{"num_hidden_layers": 14, "hidden_size": 384, "num_attention_heads": 18, "num_key_value_heads": 18, "head_dim": 32, "intermediate_size": 1024, "vocab_size": 2048, "hidden_act": "swiglu", "norm": "rmsnorm", "norm_place": "pre", "norm_eps": 1e-05, "positions": "rope", "rope_theta": 10000.0, "rope_fraction": 1.0, "qk_norm": false, "attn_scale": 0.177, "bias": "none", "tie_word_embeddings": false, "parallel_block": false, "init": "uniform", "init_std_qkv": 0.0247, "init_std_o": 0.0306, "init_std_up": 0.0353, "init_std_down": 0.0353, "init_mimetic": 0.5, "optimizer": "soap_variant", "learning_rate": 0.012, "weight_decay": 0.0, "lr_head": 0.0133, "max_grad_norm": 0.5, "warmup_steps": 200, "schedule": "wsd", "decay_fraction": 1.0, "decay_shape": "linear", "final_lr_fraction": 0.1, "batch_tokens": 131072, "max_seq_len": 1024, "doc_mask": true, "train_tokens": 312700000, "max_steps": 2386, "dataset": "wikipedia_en"}
Each number is 128 + 24 x the weight over its row's rms, rounded and kept within 0 to 255. Layers, rows and columns count from 0. Numbers have three digits each. The size before them is the row's rms in percent of the matrix's.

# q: layer 6 attention query, 576x384, rms 0.0247, rows 423-436, columns 288-383
# k: layer 6 attention key, 576x384, rms 0.0247, rows 423-436, columns 288-383
q423 107:114158168146114109118091101122124126123139140127135142152112146127099132134134162145116123098155113138086131115149167159099149110162117114149147171134126130141136134149079109119162146119120140164088134142159118119145151114153158124156144127112118151114083151108133153126123068138143111147
k423 103:085127156108110117111115125137135125137119145164105100113168122098124117128109128127089086162100127121122095130122123097149148138105143100126127164139136071121124075097156117155101147150118122143128141121097109122142106093097129111139128140144139083086157131173153103094171126106140166108
q424 116:057127128142114125140105141142141103123106158165143091157121135143131102116118139144129177148155131151148118151153136109100109149075158142112127107115185096131114144126124140149119163123091167170110105156121174138150141157126083131153077120136113118116167111113096104160141151128117084095
k424 108:127138146092148126125125111144110104132100150067161141086123130159133108183147119147156118186104137137118111126156094091146156200124113146107177119088122104137099147146101144152142126147175124139130141150142096121147100140125125117117148132143137109165151131087133101140136121136114169143
q425 116:130137141121105114142104141159144127076095146091121105134113115127109123131097109107158116087129133109127130121092082105137102120175146096147151127123107146145084066106111112163138114123129100127087097143127119150145120095164130169100127084140064113136160116147140146123146110174067160107
k425 117:173179131154181146097113136128094094120139113122116115124111175174127120114186159108100122120145115132131136107152114151126128110120115102142169112182118067177110149136138152097159148191104137139114112090142118134137109098105158100128138120127089098123100152118109179156164121094142120106
q426 114:109062104106131111085171175123142124137127131117149123133113087088149126120146097146120141122123103092134138133148148121175107135142111122109083065103085095114091117102128131183090099130174150156117137085169140133114154150104115143134094085119132134129102139152183116165144098150110134139
k426 129:092101134144135069117155136090105118155115116088111147109118127200106124109116062137173110145128144097129173111126134091107116103100139152137168087144078122132098121119152126121116105148079133111140172090129125148148124120113105118134102137131112159138091102116090162169148125157136128153
q427 121:125128151104072115139148123126103084121128121120148156134121133140145191127086132168119098114087084148145163140156103110114090112149080131108146084110101110134101148148099159121132098128132157138160139135102095123124114115138079120189068138081148152100122120107128101116139097121075129151
k427 125:098136169105127121090162115181105141117123125089139147163128172145132146123139161144111098099113105144138112147140148133131097121142166126174126151166111161122092133137148120099128133150167149127108132156165105171193142108104136089121174143108093089121133151105136183132179114135160123121
q428 111:122129099164146107143169126103139119172164148122153129126120102148153126136147161125119091101137133144167112126187148110146143163087146151129100095115122139107103119170122123127106123161130096167127123144110142110162148117151143076142128087133113172163122177116128170197197094133148122109
k428 123:144119105145126117083094133059095119132129145123094107127106086140146131117087106104107145167100100103100113173110115122085140151186130084106172153129083071143137134138138112094176129128106097126148126132135170147122137088078096161147136181116164112121160145109113077142126147097141082092
q429 110:137149149146106128111122146129114143112111130148140110130128117132107137158136147109127102102157119127106092114054082116095130126133118132152146124150145102163107112147168133102119122099137104155146152135162126154114118118142138120140113146148124145118087145192095145125114150165120113139
k429 122:097140108095119160137109149138143126171084134140146131111130147124149095156136099113116155119119109168148127136141133120135127099133147152103084175121121118135146132144170117135122133133126129156159107131150173103112162156162132099089075136184145107180164077102108150157138097116146122165
q430 112:123136112125110106071131107100128112149122119111154094102117145146150138137185155136121149112144153092144115149104119102105101134102132100090145150096127114149123107103113129103130104094086134113092133153156161129130094122122136146128160101094097082154131166123092094077111149172160112120
k430 124:155172146150118135150134140132102145132091124149114161151113108177129133151077141118112138084120173096123157117177116090090127146101147138092136155087148113147126151130134149151109110129115126093134152134114122143105120148139118140098161096129131141143155136114136136091149133128133141105
q431 118:152093125125079105165129131084168132131109143130121152128134150136164143155115143161115111109118124111134134131141061087090109105128152138105125113088130134158141146092130124149140088086134143131114123120103159126113099160109124130091163118117163155129107116111096144122129124138137132150
k431 128:096141077131112120111097155124130141084151148140084125088146159130115123132115169071159137146136158119100134117170130102117119072134135102132096147127114148100166138129197131140136110120140088103142075113095149142117134147120106153106124130157118121123109083153141180123099062175099103128
q432 100:118151127134124118145161105121105125161115180124117092130148113117181168107177129101101119148117071179133113122111134108099142132123123153129163142107093137132173138140126142159154140089124134112100156188130151115110078156108159123136123115115132131160140132116120146110176145156112102137
k432 087:155125121104149112137118168129160117103133111117106136123079105112136133157123099121128146091163141116129118140118130126160118109091154132153104067175146165115092130106143145136118131137159126096148163138169106129169135108150137125137137099096119128146104144125142145103115127173100134105
q433 093:138119144161126146149161110130150106161121104143094104089102099146160125136155132114147125125132155127129137109131146119158111113097138075118111070134139122119127144170096139103135092111162101131135131109123194118077100117171131154132109090145114126151096126133131139114091157130090116125
k433 091:113114088124122097113095119123144141115132157090127090139071137166132122149139131132142105121108095100104107165130082135107104101137074150100157150143118166122127109086135137139131107143110128145105128139170133138125140104115112165144171170113152139126123153125104100105105119102119132139
q434 093:132129099149077126140093100110147120119098135124169161093142110137123145108128130122134163098197146140113090145057190143107090136165114152121104135131132149113129098112102086128112120149106135148121111096182127150159125096151117127122126140147115171154098126119117101109104077141149160137
k434 084:124144153133133102119169133143133137138194119147146169126153140083101150126175189086144104104155117127170138126166140105155132079127164161158120098159136104186132119141142121124080136190121108156145165100131108104114202126126144116114113147117111096113134133159147131157098124104122121122
q435 102:136137110140134149133108105112182127137136107122173113132131132125117161098080113090091205123142107120097100129145146152139106134189050168108109120134181146154140143072097133133141144139141145123155142143156160114193104192149133130147103141150124158126142087157093119147094110186141111137
k435 094:108153179110153110146181128127137155133159129134150183133136121137103144114149135141141115082189179103165132130109138098130129095138178159144156121147079149152149131163109095113114130155113142116134125132129137121154120108127139089121183100070099101098119150170168163151137086157151161151
q436 109:152131166127148118161133162136139078101153125157150125092140133129111121183142156153161094114122125149140139146125129121108128082096145124147120123123073086162104110087162077128113137111127151093171139140120102146144107072154101142127159135081120058123128121131125157173153139128162144145
k436 110:136112087107110134144094100105100104113094134106106139128131127118151124156105125121143140141152151124090141161105126130100138125136121100101136141171084106101143115148082189117131130117093133116175133174108149139085128110167097145122140136147099158120131149089134100148123127159123082132